Weights of a small GPT-style language model, trained from scratch on English Wikipedia.
Size: 23 layers, width 256, MLP 1024 tanh GELU, vocabulary 4096.
Architecture: LayerNorm before each block, learned positions, biases on query, key and value, tied embeddings.
Training: 493M tokens, 16671 steps.
Each number is 128 + 32 x the weight over its row's rms, rounded and kept within 0 to 255. Layers, rows and columns count from 0. Numbers have three digits each. The size before them is the row's rms in percent of the matrix's.

# o: layer 19 attention output (transposed), 256x256, rms 0.46, rows 181-201, columns 128-255
# v: layer 19 attention value, 256x256, rms 0.148, rows 182-201, columns 128-255
# q: layer 19 attention query, 256x256, rms 0.121, rows 192-223, columns 128-255
# k: layer 19 attention key, 256x256, rms 0.117, rows 192-223, columns 128-255
o181 102:139151218162165152144140120158048153082139095063080159127122149120128091181139098134116152136141154133120176155169134097149131140180149092130088108157135123129151081117106088137094171109144111136106160137107119143128152160150101163162084223137112122067094149131109132086110097090087109105131144181138130082145125143139137166098089102198076098164104097132135201166132116141108147155128
v182 093:204066088120155143137154096152159156094157096108142192129187132146137105164071092115143149103077161173165092136115085128172099087150120100145124116130152070166067135186168141135140174077123121101175144152136123103091140160133169120103121161128131180136089157150130062088103108162143114081115095153127130128126191144170145131109144113172131140158147143130086121089090197159139103137092
o182 102:136131081169105135117118153139132076114125157179068108088149131144069150100122132112072123137179105126115213145126096131077124136158165127155082113129125162120113125070110081102097123135101063172155163093167158119165093119144100180138108132195130085133144093122121171171137134086054139175120137197139113152130117153114130174080124126084139176091077057155159143143140100128113157126104
v183 097:131179097084117106108195106101064184113095129143122104098087130078118154107157141077134133162153150190104098188077094119126099144159149125139123170212134155154094160110119145153131143160121155156142200085203159131110109146105167156110143117088157114167131059081075192110097087160153117163121142124120061106161096125092098131056115134136099143088108127136093098159193149135117108124121
o183 100:089091152174168143163094120168132078162143111123190150144127127112170126165108139166155148105128110078135174118164119124117110068141099115125156105093105146106138106160156166130076103114134183150147126106092070124105135116146031084110160123145115129064130158193155100125183160078031104051123067141137162144130164131134122189182141119134105119123104124127190144129070165080171135167126
v184 094:077110164146113104161121104166097112119111146142128170091124073162093130159107113108116100175142149171154097131134139134086131093050111123155113084136130054153103115150139133134088202072118114224100131186212122060138150114172105129096109163081126122189118114184089100153170090094109164166148113141141093104127113075194092189165107178124102103210098121078178114167083160148097171100123
o184 098:107149096151115154092164099132089094117157166134134074190120206119154157128098140103115120130137133077140191075116098091153132158194174111107156194146132155122143115111179083090155157119116145092174075083081097203137143074127141069159122079176121177116076154118141117140099162114176150124145101169173131193095133123036151117069169113131137168134152132144116126083131079101126083119116
v185 096:152123148115099149081124108100177100119138190160079149118084150119157158166189186145182159150105118175134122091108158156155059122098092135116023059118174122130108141109145120040106126125111148132109152167120025086148145103093128151170122205131132148157171186150135154144155057168087104120117117113104085115111100126135161140129169084108126067111110156079127109161210126121120079117126
o185 097:096142129123096131096153173141126155175129105044126081191155067157123131123016121077145088107081115113105127152130079186107166097116155128104181149117112069190112121114132099179155135141136098188123143105146194204169096161098113130091072106074137098111109123097159140156131140148125168138133103125139156158152106143179111140136075090102109113116112161173120140112086154172123146103112
v186 099:204095111137154122171162113140093140119182135145201148137092128122148125078102132187114120155177127071096162135137184092131173047113148117152146150111142147084090123102188123103125138180131174173131131145077159136155154126179118156168116104116108173155132115154103120182097177136063067105087138141174152128123093094111104139164145127120154126122097085101190082134112129123064185079102
o186 104:142146215125104119135154124149096156161088113125108163208120156127154126174110162158146169127125070139134142081164142117134117143149099153071152166149136128171141191129139139169156116095093128074165117133162127153097107117105097121109120220204113119146109137152142199078128114101151152146126132148143094100119154124125137104170151123119081217134116136138073166144090093166172179143135
v187 094:188123133123193125142129076181131102122115130123149112207137078133147119164188180136122086125150214147117188104103118107102174131098109123055135155163103151126137123164126169169068149081159094135111151145141142117158073133130145098126095113130139141143134164132160113177060120160161139173148132090168085165127101134101099132122130097183175135076143143159053163182087127088104082149155
o187 102:103138111139141141155106131102093072110131153053083092098155106155095175108160128068108145176059117088120080137090179144171095075134132101185134112132129111132086095154109090117176110125059167070116147124142136100107134122150113106165144142127068096100086113142171100139144076104106126073130129125138162083160103124124063138156135154156148164158085076131173121127147113122089172157111
v188 096:112091165087097151145051073127105130109175093094165111110138116111164147131182145121106155119158111179143052142151141136117129195105114172144134111117113139140073143084197116158163130151135180119153136144120188180101143157099174163097046100080176118103158063109174085171077078102172119167154124172127185154112073106122079152119181109172114136084133188058088120174094092112127101107112
o188 109:145147111119172127079118144130161156134085133126157166160098096149067178100160158175127181120076147087142204072146129139154121137139177107102072157123081117079133100155081138142074123120087069123160083138122094112149127126155133174109145140104096121153152141141125086113100166165128127139092150157142088175123126155164173108155154159090118095151154145182177088147109136145091168134137
v189 099:137066168130154166131206169159128154139105122154140105121148166125083077124103147154127084094164168159153084166137181178155127138112134129123101056192143104101044090104155109180200111134139107099178168115090101185169152116105104084165076124085101126157142083174093154124149141074117100120144098154106140173096122154124096102138111149162106101138136065157130119146140154104150113114111
o189 103:115193067139083073217125121156164174144155122098101120142113092090133131113072119164128106137146116137111125112105124094110085121149144103124085156090127134119124140178123103129065166145105116148150096122164155123084169134099173125097136120144117144142129190147107127157091094156209171086127128172150104092164117129098145119074102145088123198112083197125200098135106133170128174102112
v190 099:135088129136118115177103116098088133075105103161167166118094134127159141093176098132112084190138101044088116162183164105139114156181118109110130118095167137119116090145135082210102107104180100128125152133080153071157138126151111150154105093119095123165147145084088151130128133131166150170075101134113111145127095176128128162145092062084168188081146111156119129054126115149233139173161
o190 102:139212087148123115114126156129203120151103077076151070137176149106139079177094184146140119107131121205192105100113131108139089127175124097130119128184097109151115091159155087083137119192107048167124209149139092111110126124117123149136120159146129094135109075191146163096084164136038101115104205142154121138120117122097116126114119176147110123130111147077117127148096118100093154114155
v191 098:159124101149171182094056114092096127151167087169154146104131104120138101143153122042133138125136088148154136142105124093143112132121162118103102109135090138168154074154139112153098116158142108159133123156080130174089166106142106154133157138143048125091141177120207127084056142151112162143122078133168102084119181106135125166105153131093090109139079158123128141139142142121099154075131
o191 104:130128162063114123124103133114161173132102145138114119138093119126108140180095109200057101108166176085122211127135150121111088114111214120083123119120176140154052166159075125160062161134112094134143122094148078124094096113117148083109093093091142120084166110137041097124173126105098134102188134072101176081086094111068142129158117105133106156103159091141088107117110115071137118158192
q192 103:115079149121085082184085108063151142184115161135125083104195116106090124171125109116117148092194152083180090178156147115116051129099085149158170071134136157135156090140145077131142096132184102133088085061142121174089114150093158154174096184115087122118183183110132104188152152143167110080130152115186117125157095121096145117134104162096155119122159118121104092145121172133079077107109
k192 106:196112077159131121169133141093131077131059144190133199186128187121118099156142137139113159149086122140107119182097149112156147083137075157090176104149118137091152129140093121091115113147127080085158162093175095148152207108123130143150161085062161134084128202085133120154098136125166120105064160130115150181107189163145131078120119184137098119127063144149119156127123162059127087131087
q193 102:130121140128159082125112069124145129116116096071184115196083106135104080135131135091155141100158142098136076133173159156186181044117101132101167096038158125081127098143109106144117161153164141158135115058120166132109148134124122124127111112138114115112161126104113142095129184161092096182095179163155132194139073124124157127081179131131106114061095110069104097116120067144119139135151
k193 101:134172139084108090117132137111176188065069115087094167149091116150116124070124147092124165113097165181129144148124130072157098093132095161200166119112138121109131134134067086142177106147141125099116097075141091173102034110109084120098144066108155136182178158118125165131171231155125132162151158175115172141124040137104185143071141131158138129120179128128125151126118138135138199169101
q194 102:165103161103139111129134131111051170118177138114104145116135108088133135079101088097121189098103130126145112145090193084095109137142137092125150136142159125174144157136145130046082098109154139104140138120166110148149130078190172136145123088106100129091129105168145112239146114104158148125123143176131151175117158147150146115130132165161094107123119157121113135158178199103102119113092
k194 101:093099129078160089075115130110137143122178109087174111164089177056145115102163113078095149119185159121119144186107165099144108130103088147115120111125191175133104107176150112149159099136137204132158059132129119102106121124113091169152126206158071138093131094087134124145129141075135137138186082142114100175109175108149103158154124153134144181194153095146117129182102161099087139147140
q195 102:148160110196144131141208111097089124115161151114183141133141109122175146077148167136175099160168148157133169085223111130075133065090173132137152099169121159124119153161149211087155086140076192129112101127157064055090130137086142148104140110161150150152118111101133129152145114168184102095186129120145162163172174134136083098156180193104134148068171139094107135111157083124119129100134
k195 104:127114139167160094143103171069076148096085114131178177082112091146135139081102092174150108087159144146220115094155122131117118165188146174177085113114162173093081149113137156047118161177154111103170105136086113125137161174155178097170140093113159167131075126153118168175098123169141156120141167131150136129165100143149085131139156103174169123136102159150142099105095181124083123125155
q196 104:139086126169133141088125122141156154101106192099104160059145100107154091141141086106132106111086126138135133086143147151155103145194110145152151056080191096144137161134120119097096079183206093148117127126079149054178077145101105173152133094108132139148120057160107101068143133168124127139180153124125140224166094093189119101159117097090145127169172042169121140182140091138078148130114
k196 103:092159078140127150107079123147090138131096113119104183053110109131158111103138088094136127118085142118163138115162107189183142114122064153127098113111171119098129148184117177098155159147175184153064134159064117166144142066100149154133155072108135099090159137123086119116146110071092159101132144071120117125154110107182114145102164109095098130156108106195119170185115165118094176112189
q197 102:074170152158162133097155126117112190115082091098133128078150106138153096113139094074205139148115081155109148145164110149153151131123093155176139110080113130109044122096137139114105086137106137172160165061152122133141153132115141108193180191166168086108092087093150107132108091052126154139151104100174115119166153137147098096085134094107107187110096135147135068144133165125121102117109
k197 109:124117142146232115099158124182155117109126150142136158130173117159150132149141102099117132137096164106126117109127154105074170079163096096168170115144091090160094126147078142100116075089136085141170079108194133102092141101114123184134144121186145147138141083081109119181136120132131134102146122174150132110150113140150122129121107162099143128134127153163140094120110060075050108156189
q198 103:083188153136158139076089079081125132068090128122124149156121115149117165141144132091094103135104085119174105083104197129135105090154092137102076064084142154172110167131136138171185097134186087152088120144094144110157121158154152089122171121101144095094134113115101150147131145187176084111140154165143104123124079108099108079110127126146111168135106150074078165119141134146091120158118
k198 104:113119131127122153126080134124113082108146133134158144093121133049159142164103092091106136066143137056116141107092164143137128125104129169126134098120064080177173160114115108144146060115124104165105123101106142172102103180154121105140078137128196151166111096095076132142124112167143124088162155140143141127154150101130151064026140137086165152137119168113113130120149070143162158107164
q199 105:175140105084121068169118135130165132191191081188111104200105130132089103101137087096100171242047069140083175092133193134135133156107104178137063143136155112090112154119092123098116157107168154107138099123111069123095124142185131136139183109169068129117057150121112118132119149105148170176183142129111118121109180172035132123170201106119125125107176100072095152103112146126152079116153
k199 106:139164150175100071166140133128081108161084073147113117167115151085112078150078139126115124217131127156144141091141164129163068103118155124151129129085162190132123134094123092173097098068102113150126125100129109104175073096115116175108136137110127168134123137125136143098115139089182114181110081132114157137168090106174130127154167160171106178139106100093150207202161116164136115131139
q200 098:079047175097134090117157050147113125087143152154139135156154133116137110067118119118136180079028084124133088176114120187137136123192109192129091146129105151199134161170148161169109102136163073082190168140120090080106098095155142182140163128113163146081121125116121122119165091142146095102096121119093099131109127168138164122105188089181115184148077076095123113080125119082144123147101
k200 103:101147116159155085139147131079181136143137101164144069093074121069115099118130217094116148148108148123138089098144092146103151066145102149081125068139113156137124121165126181195123120119099105164179168160143113103193123116169128078080131085152171157164124134118154129115119154106124164106186044096044104148133143078141156091140183123173131136104151124168090086123111129180162142155115
q201 105:098127139089153166130150085138092111189123171124122159100090096099091183132111140127125098181140134041124105123092134149088133177179059107183090110099142134148142070138136104160179172145130178154086122132164101125140114073136171095125190178153118090117042145140133148055140103119082093107166143154092157104087081113142098182106081148188154092110114073129114134110153130131168089135131
k201 109:092128149100116134140124145112126097172141080167052100146161227103117102125133127128098153108108105092152181074125115115154164176158067111141132135150155181128214073156076184149113135109075118215168069118164119100107104188086197064126148108101097155127080160119155117119162076117129076097175117163129115152136118165139131132133166164172123111155121116181162126153125132171139129126155
q202 098:148164099097153112127094124149148161126107127135084116171133144077099148157130143166123110116129150133073073212184107175176132184135159147090139193113155112099178131129213173211147108063123203044147057093098065067131101090120137158161151131131159129111081148096136138140138108137134129142144118088125122115133099084080147141175128130089128118100194101139118109129124112123091125157087
k202 103:112125097169109193101150148156140116155122067194147125179149115123105123065080119111147122126067113122108113119092134156121070107151141138157136169143125074146109101157179151216135141196102148064125159153075089081132112161136108211128142067104166154117084148134146100181158095098181149171149155129137087138099103098129126143183095125115140121190070112092143114150078156143102093148171
q203 107:150102154154129170187137115081142136146156161136151154150135084167115086121140142178145170187221170093126106111054136138135119189114095169160153142120150127160117141164134106152174094170125104122101115142053138094098148152108195142124133125132121175139140142123103137129105126198175167143067118142155107137160153143146196121166132106069085093069132141136169128106088098118091136069124
k203 107:083143162104126133225126124134115131155118100118126130174105124141110075104114138188125159146158150162151118173115153092169143151131138155113206160152129105124133107151220090116139109135141106098068085132145113073111133128091151107119088164124171086132149118098094127103078108153174112100143089124151061135139131112090190128165174139102065106095146149197182076197140115183106128107101
q204 107:158171196173070106091151112125078135110156123176188106059111085159132126133110103152132133109154161077101148166084115158110096119157137136119146162146162080079156105144118147087129123129108072102170150104117140108053080121153109055085115153128131154099081118144147072069180128109134159106163133109136115090127119092129094153050098164134102133096136188180126156096084205130086162131078
k204 111:110165130133072112156150075139106093127138171120106086117128128160155158150083101183137136164142105078133118159127092098146097138130119103092122178113136145131163131172063111154130140195094100160173129128092182151106121042161105090123082165132154070106113156134106136158168158077177154116148109144157072083171128075163169121130151193146111127148101163124135119138094182153080174105078
q205 100:115126100101049170132150165157157172135115090120139182140149111093182173070105139125071125137102145154123112088166215145090106099089096118109166124131068108154138152169106145135078141131168115093112164145082081179144106128141130146089161126108157112119113043139113117135144152110136167112116152094099159137123146094114098179132102173133101119115150127110112143134142128135106091127117
k205 103:113115137128080086183173115091153182153121110064120138073148160085136108128105090163105118122104092121128102167147165136067130103149218071117151109102090147105184090138130128116159094106138140134119183133072148124125120172123139196162147092123165174114159146094103140137138125119138157114104143085081158116121155167089134164129121129140138197069172080143177120149137140110061085116156
q206 103:108200063194195109131123143158171088178128102125191214147108119093119139127136113099150094119144141167122091079106111077169111141109156095162176144104129098146129118094100141107150145098110112117117140151130104129134101177150133132108077108119161117050142082096144082152168161157133103114089119178151180104146173106102121157122126114117087120144099087138140169120128156103151120109162
k206 097:122139179126122086117125133140185143125180078106116113107079088123138133123103113132130175133161086081157143178043112145066164149084129120110106161140138123166066107123200101106166100060119137194151148092150135141130146145104083202120139123126098165085113105143155135126105098131115087136121138187119164160117121116128108160166139130222148132145087077201143138121082163148147066130146
q207 103:139158117111093114116133117104128071190103161088065083130131129135121141124121161086164090136157187113119126134116172169162156105141122161131098160135155117129073136129154187127098081189115026121111168101140096123139090142142145188127138161164102120089104097183148170068101179141071107136187096149150121112154153130083062113157105117131155168117139113138137119148118154205124087100159
k207 104:052088119097106138092091158115145101167145137152128135149130112206137171116109115130122080111113137153183119109123134166132116114163099129140134174115124099127143114226090151159096108117083089167144132136124119179089106133057127184101131145166109105171103124139215145141113180168119050116127092134184139168181090105144144204155067137113111133163161151139142111130126101107087130099133
q208 104:096156123209093110087062150152182089187119103134089079152162123127107126144134129068110141131165115103148117107144098159165157100103162156150124155109112167143107132081107139090122113139074124091141138122126128145120108109155129178179104142087194116156124174135115172104112099120115133116110161045133121148076171143126123108104152097144081046117121166199040130153113117102230130113098
k208 100:108132177134115133120121097132193155064059114123164165120157136098156112111094178133079176134150106149125173128132105166166122099123102109139154184154100151183097159177155170148056118133108106161159171052141142129159113154116084129140116127122103182119150114102109138153127095076125123072156087063140036176130153163154127157150176136115124084106108081140143102129120132151160181143061
q209 102:135144148097150126140090132120066106170118103121163177085146129117083142154137143140128129097184122145130154060118091160097141084113067164092079117100143112176139138114145143170099127126097158132174094150106142164134153090136200155147069127105114128131134160179054092128116122117168135151124089098165147164145052115129176135109131128119074108132169183101145129168159087142111160095125
k209 101:069114079115118185068103132107167133155088132137152124112144142132149117082142121085148128137147205116082137066080139177156161137130141120121180210141141160144180143124075134150137148093133145111132148110114131100085180123135164100080081114131112108159109087193069153144087156152199158126098164147138149098084119142161172125109188050158091083102129143154151133145151155129129128090104
q210 102:096117148154122158106123090096084162118158155117125097146121116124115102108143103073146106068188125118112148082130126154134190087144143093146141110139123098108168156104123143130132097152135097132076180092098119087167064142154098169103169124103085141135058179112097124122140135132168121144128153131214123132128148121124142085130094155142100102089125159140128163110128162068139135109188
k210 107:133131143146089128109130128070158086139128072122151131138145120087200121116153141157138162099120163079175142162166133107186156081161121165149142116123140116100150103103156129150066136163100121072163159146102115092173115112089103137113149150103141110103123137133112142042154158126095134131108166129115190130055201116111141107110176145155009143074062061139116148176161115120185167140139
q211 103:093111110119147163075127064141150088125128128120123167180087097104121158110149160170132172146093149115161086186147101151139141089122152206125097141152144082174112131087093171097119134162097155210089131113126138135052075158145124095155127070114142082145123109134119124132135152085131109130075164136155087102103104081176138118137160127181147126152151193127118139112089108197125151108165
k211 101:152110190126121129108165169171078109157164173174109156118123200094145135155128147197116178071080122105155083083165132169109116128100101139109145149189192085114134138148096107093145100137055069097159103131113108118105072096144064091158149061131163092174127124109112059123111070108116154154119184125137089143148142140084106133118135136091109135087114153095180127103132130114123147159158
q212 100:143179159094127122065179230163095113110132156090111100131115117177125116124131097133102169113164102123082103107089188109112128168085048154144138084122151169093117164166143116164146173115150155155098182088141131171150115162100200087130091084151163127157076095160112189080162163160150159115124033081147140168071140074105155155139113148132119138169044179134114142111092134145092115122165
k212 110:188132138125142158091120209144096096082146150141138156118169188123108107117156125126185110126092077066083134121102065092175098088126099116156102119128124163132102149112155117154081138065088118112122127189118127155155173116157105107122153105105118124185116086191154151040158151093110139118131105110177155136120131101153145163090136126150109145138131141221194078138200196098098094095109
q213 104:148176148105121098173137124147160159150102066131183110052087118154121078074173149135098139113111137166089124164184101139064106175145114161069075137118126119067116169155111181121149113178196132156118165137167077131120084185133129098112142165104092147128163125130156107093168052144176093108071142081182177158106138121133094129098139107140098150151075143133101217137136131199174069116129
k213 104:128164193159110156159133077102111103099162106159153104127084148145075083105134115126084171140125144116128132125126184158077176126170153112137083133082107093145079190187088175159143087128103107162112159082169115176146106158147092147128112183111076153168155125130099175162187110157159147137159102125143136095080071119107122147097091175126109177101092078083116135118166089139100139117100
q214 103:096085139132071058097107115159172138097115109060114088085112102136125105166130119134184068151153103137115056147133139127125156190138137115135077121137173104062099114070111103118177095122101146144068076124153157144124103173095148185100121130115143130090124091139157155132179154143181092128132084144118133098135135129133135165170150104181151163130147178131108091115148128110130167115076
k214 101:132064135128087114209095150172104091118122082092139110124130134116150122126123145134124162098127099040125176116152105137106179134200057140120163115136120110129067143179116180140137105097172206062064144125146157094104189111094143165120130120121136146127137141175132183111130110118144128156140130172111101125085085128181134106142117195132126212114140174112153162138121097135115109169127
q215 115:175135097109144121154145157109106171127139188087174091124155120122214175128106128168171134127110093171137119142102114149120114119160156073255085098116120115081086132174167151055125129105188151116113186110177146173106120150118119113201160161120106078119132064145120108115146163135107119145135120097138113121152105124114148195110117097158066134129157150114129119076126088149143121158110
k215 106:167138113157132081107133087106157079095096119098125094088085165127153164126183146104107152157100136115131158106137056128118124091170115132172109178119104158134047127169134110127119106156124132160054134176181143167148136191113138145179109120113143056143108175127173126098171131153100116164123114152184121180133084171190080181158158110147156216136109149108122117124082105175093121157085
q216 100:122108156099114108137180117177082103173149142134186101166138161110128185087143072128118124121126142161207062083134100145117150106118052150111099137132157088153161093153159128120137095114040117062147124087177151157105054163105125177162138123119122106133122127139145105109106073130183141175151093081149072117105120149113120170140135139134082135090082100099118107128106167142139115144157
k216 111:103124139108077091130158216086122149172092105173146122045112130140148102147172093110116138116144151130157150120094149100141128072113169146098155135070148110151100103143147061187151123108135099081099108102199127143059144095119148125118092176165146089163105092132120122061160119134109219179072150092218081155141120092169131082132110145159104143116120094168117146093127099096134121142119
q217 100:154146093078114125073107113177080154064084223160155178128172147116166159137102094187105152100151140157101204162112146145125074185106155127159048094102102156135112086106148078115151115144151116092088169156108133159115198122127076146169135178078134133121141164178154147137150044089149105131107173090166127150175160119146113121121198091121141078091135195050118114158067094095119103107121
k217 105:105151109109117120173091152074098158093095171153089160147088124143115125146094111160099202067193128078148196169142144148076048096135088159103071111109069155192139113120115148152149160127168205159084145098094136116124171125186158130098150140099131194132155160165140070136163132120099091163094132124113116118114070124129116124082132169104167086110117113079168108146069121097106121170088
q218 100:129149118123128151065137082140112090142109097155113150133138139166105112143117075139142056135192101136210120173146109123154110153131177178091087161176165147160067121098138114147112091144124131135142128179143204179123090095110130132118123152105065151161125152123114087096182149121096162182120124096105126085059162137151115118137156070141124130205134121122152157147119159167063207119080
k218 105:144082109132130180131121134128147092128136198101132122108164128131102093152078161081071119173146149122153152113098130117092065109109138089094105145197149162151133121202124104146148100198122148106194092110181169156122132068139160157113148111119182109150141212141142125093140134147154159203116154146124120105181140109099136138115140093148158150148104139120142107153155135088152109082045
q219 107:063142119113124099147134196087096137105192111129105170143102115082149152112115122172081140102083095170150132131118176190130118107135109124218122165101062128124143105197181111119131091106111178118196108131094122158083094132123088152131132125143196124137183174132127163047192202135114119144132100143159148134128133086122159117113060125167155128137111116146136042114079095123124161170118
k219 108:131118075109155141116098124112150132135140170155141186154134124131142066147218070141117140146168135154116118091197064171069135155135090112178146109121117116127124122115094092151122132199129161182147109172116116166141102134159075108161126119117145181111131159110091164110129164093186115100135149171062132085139092104165116123135068172154097106128164104176158084149157086180114142178093
q220 105:112133058109120144114186104128110058163124102152118142096152077139132137123134033166135067102144045128162135130149143181145145124091098141125184135157086169144118099077164120150130152126133190126112116125088176108102112115116152134147165089152073132094123119120099088121158169151105118084141099169098130155062134133136148127112133109167167126188112101145097148157148142128083132161114
k220 108:092098110100153096141151104187105135177161153094151137148182143125136193136080091189149135127153146082135076099169081115090129066137103149116151139163166143156141167141123123111118066137162191118104140116179088062129123100133186143154169106164143153126111148062109145083122179022124181110115102141157120140100121091108107154104076087164122138144198123085142139107155120109139086165142
q221 103:146117140135118142129159110176132103128138113128156082152176141122100106116140130198116133173112113125149097131163113131117189112097070094145166182118109178122110113117153076152099120130127135179148165207137093143153138125099081109145093171135159130122126130083111190121152184177086129113154102120189141122148161086163109147107130177097112163176147069056157121160181150125070108050149
k221 105:133083196117105170080092156174141143100145153135154096110113154146072115142145092059099126148081150129065168105153121159138121172093153082150129106198181115111172125085120142126091134130161111129122111146160105092110102107160109135119073086124130128160139156145159114130080165102092130137156135116138119137200133126142080127077154158121105177095073069097114158074167167069118095104114
q222 100:151136143116073173152142127126132108163125098112119076139157100104155074097151093121101170118067118103123103136133161075128072117160114110163109136132185112174107095125102116163179124152137129168133082171068113120145124093142108208109160143113119122177183101123144155105182127148153143165143140216123112091146122112095167157141113148156112147138099122187078136147135196108165128134143
k222 106:120145115096148149138107170111122149165109126129080176132111100077108116143075196147161149095113094058100149139155115101139120135153148100151132108116138094109057167162123120137136187142083146165139054161112094104188121125091098114151054104113056103152083115187106126142068157147101093144106073199122123126114138108096165139138102154232129105091175169123141163085174188122148116164132
q223 108:136193084157116122129095155163100099119118130102107068132088106112147172112123187216166101123156164168148082135172183106165111165148125125109149091106093145122122103174147158138176056131163131163104127177073108143179139090195075126114165116090175115130117158070155115143154160165111147119117149146147125154148180131138130154141076093107101119124135102094152144138076146101141122100088
k223 106:114174111085128121185114112150093117100141080109142100114072162123126156163119138089157145149179137124108138120126097137108169121124094094086085098145108144089128062121160136166142102123149100156075146116102186112073145154164125099134133086155208136103188183020132113068141153134121102129071171143115178137080150159102121167091117100170126165146133156121090115164135183145133154166166
v192 119:078132179129090183129060110189126102112140163134113109091138104050139113165183137108168091088102077180158080138123167081154102128113133144157150123081132157088086101069140119112154143141145126149114090161157099112114140174148055143113107139169118149117126185051133135114168191105149083082145086124149144146088175086083084137138104160104144116093148117125152126165066120151136145157143
o192 112:123148133049053120142171104074206085128095134089171175126147149163096089139022103154131116151154115118141132105120060197173128085083126107104164179114211111156116101106174134209101159157078081137120126058185150100106189118073111085189108067126114119159145112109124161085082131133095110130105144119137158130133124101127119112115124120093142143122126177124187125105146139100121090138159
v193 113:106173145120209078131163130147112152102092183092169107173155143163151130170115116115158099146125103088096108148155199169128123144142083125139130098084067102092093094156160106133116093119139140048071188120138196148122093170107134109186173151138106151128119130112147148121136142178150160161138099118103091091099090137173178112106174077182158122165099080121155149106077160131115146098112
o193 115:158102093119167133060139129090151137078147082114213143133114081165124124125124112050081111102165166106136123096156129110149155148121177149124141143117118067116152107136062126176123166148124096149114102154077175135128173140168120090129107122081105112114118119119120158113193092151174161159085147141151187102151101079133104146199103143123140140145136182148094077153089158165139179169144
v194 113:120131151073130109169105083136144137181112135155144106105110123144157135088103173137144103106194074133147125207097094137130155152143163110115139102127134141122108104140141102167137140108119194078174161148068119178110115092163166104132078148162160107146131138086137112128049118092081058151144084129119152038091091149140111129121085109153155085025152184172147185133090168216087125093142
o194 115:080086117188105091129178119120131143033072109182105144108156122129086133091179108121106145115115169090129130059173156109168113059173068113187110124071048183134133129156119098159148073092167128108092156125126123155102132101124134121158109131156134131166096076131133105128124126171147147148188115088113077190104172127106123096139082141120073128133113091034158056149113099173135175187117
v195 117:152129174093179151082119203096068147144160117118099154087158071119150115140112123151135143098171163087158104099116108072145145116131125101149087111113115157088130133110153153124090160140148141138106133093075137153073046109132109160162156169116130134064159078111145104122115124146136108125098073091121086085122140088082182139141094082109125136111049194092057178174109160148155102162143
o195 111:102169106199167088130140079219157115114156192131165119157108142105126114106094127100119114124197122161152065132118111136074130111157081092086121149206137103138194124147178166134131116090179162163152159140156067128141180157111108143060123123177090067125113140119156106131076082144110110090124103177156127110128145116086126090180144100125070122133140054147116063147101128150126093133156
v196 110:131126100090157100115139064096119064112190187162132083084108144103153174120080107129121173153160172120167070103079123174145083095119117082136178135153135129123139150097131102156168124133139114095131115164143058168152135142083150165095131080113131120135212119085154179155109122171158172104156059141133106104149206127177100107118110133102111112132150132177173084146122107094122171107183
o196 108:123102162116158120132166121141098132081126103126158130175171099110137158099177125144083113111104113115136166105161092088138089104192109098118143094089107162157117147171178115122115100091056099071128095141119152118183139145150129079141119173168123149117135125133126118175123116048157033180145178159153100115115132186091136191115155125092137139125124148098137161117166198180125138102165
v197 121:163100130087129148173102100101129185135194101135119118176117153178136148115138088117149104098071151119190105086116109206101143135121121165146120120132144118107077143165103157093095165133160089128134124108153072106127106131162173146144196126113186160109100027108133055099140107124155106147169112160108152082167197106133104142111147122154110139110126115080104144154144149110156140076188
o197 119:060093107165139118149108101123127132135153150135113081129177060126124202089113145167152139148110092151091134128106087056146082094150113150122107181125132148156214140096182084132100157082147129098114151142118145144120113134106200175137131116076097115131145184075070117146091131098149114134109118088163110174089117111064131148103031151142166140126077100155176136066120143127121125117195
v198 122:114143155122135111097110087145083130146147128082135126087151215158070093135137083152112088123158172130157122132157131110173135087132128129118119127119154175121117175176134155156163120093126142084171169109103090131081187128174146162144176116154130159173192139134209157059143065115129126093151163169091106118053174162127121090099071118129104133101109134162172139118135147128130116146080
o198 117:162104147124122107120101111082150168140138101147140124121097142103158094144156193068149169142137114089101144075125184147085104151196088162163205152139141097163135140137120155152154114096117096076188124155151177110121130104150117127195105149151123092156121118160137143144057109088139081147093119086188035119134134090117170149100187140169117176170139157062065143133175113108122143078138
v199 113:147085112124116146108113077118096141140051171090094100134147142216138168032105090115120107143089065166158133155115140133191115128143107125100094108166132122180094121122128154105111130119152118154123110070072101142117101120193111119122115158135125073127128163186115125164132103136121110100177077138134126148075140059131146146113140151145132120086224133121139064157105119155188169144150
o199 113:126162184058141139171185139119181143128156088128069136096068136094083110162100169121135166154153076138113099217101092109117088135136077104154144135115097118143153140116085112163120137129081083117086178194138158141134172132147107126186134081077160128164097156137116128140129135106187120177201134128137128128119150146133202073123097099137122133141068131149130130144099134151026095140123
v200 120:123074189085130146115087144171108135120101101148144147141172144110090157112133140180145115161135134095140162087104131115121164084168093137160142181133106173169089194125105119133129160173127128121116176119058126123182110148168147066161157099127167079068129167078159130165171129127114140118127105156099142073194084116105145112114154149102081153104086104171089094087118114103185149101120
o200 112:145147118196187121114219058114077127151125137144097112127151154131135158143159145147141188106123104104094148111145177166125144131122173092196103107116140150126185115132180085161135140115092159091165113122133151130117082156104092151103180185144147170091090101145078126086096147065166186101106140184168101172136168157153120155126127093116118192124117142158162060124132136117069061087187
v201 121:067148158106118082062096107130125172104155114143127109145137119112092099142131146138155163177148100177099132094128137155103125156134100099145143116122152158102085143075126181147100125128174113104131117099095152133128125169186168134070133107110140053099108118149211161077099112136188160105142087129113188150139099167094108108125099110098137089133111213160125202137114117107103117147164
o201 112:133085101180135132153124188139105159126101160135142155146153157115127123158138126097138057114153150116107130132122074105093089132110206116076155172119137111175153092137147138127113157136096156157126131119091154115101126200136184158110135114107106173138067160128132113136079155137074190127158176151105105099106113088166080069109128066116121174165106176112105119139148157126189167096159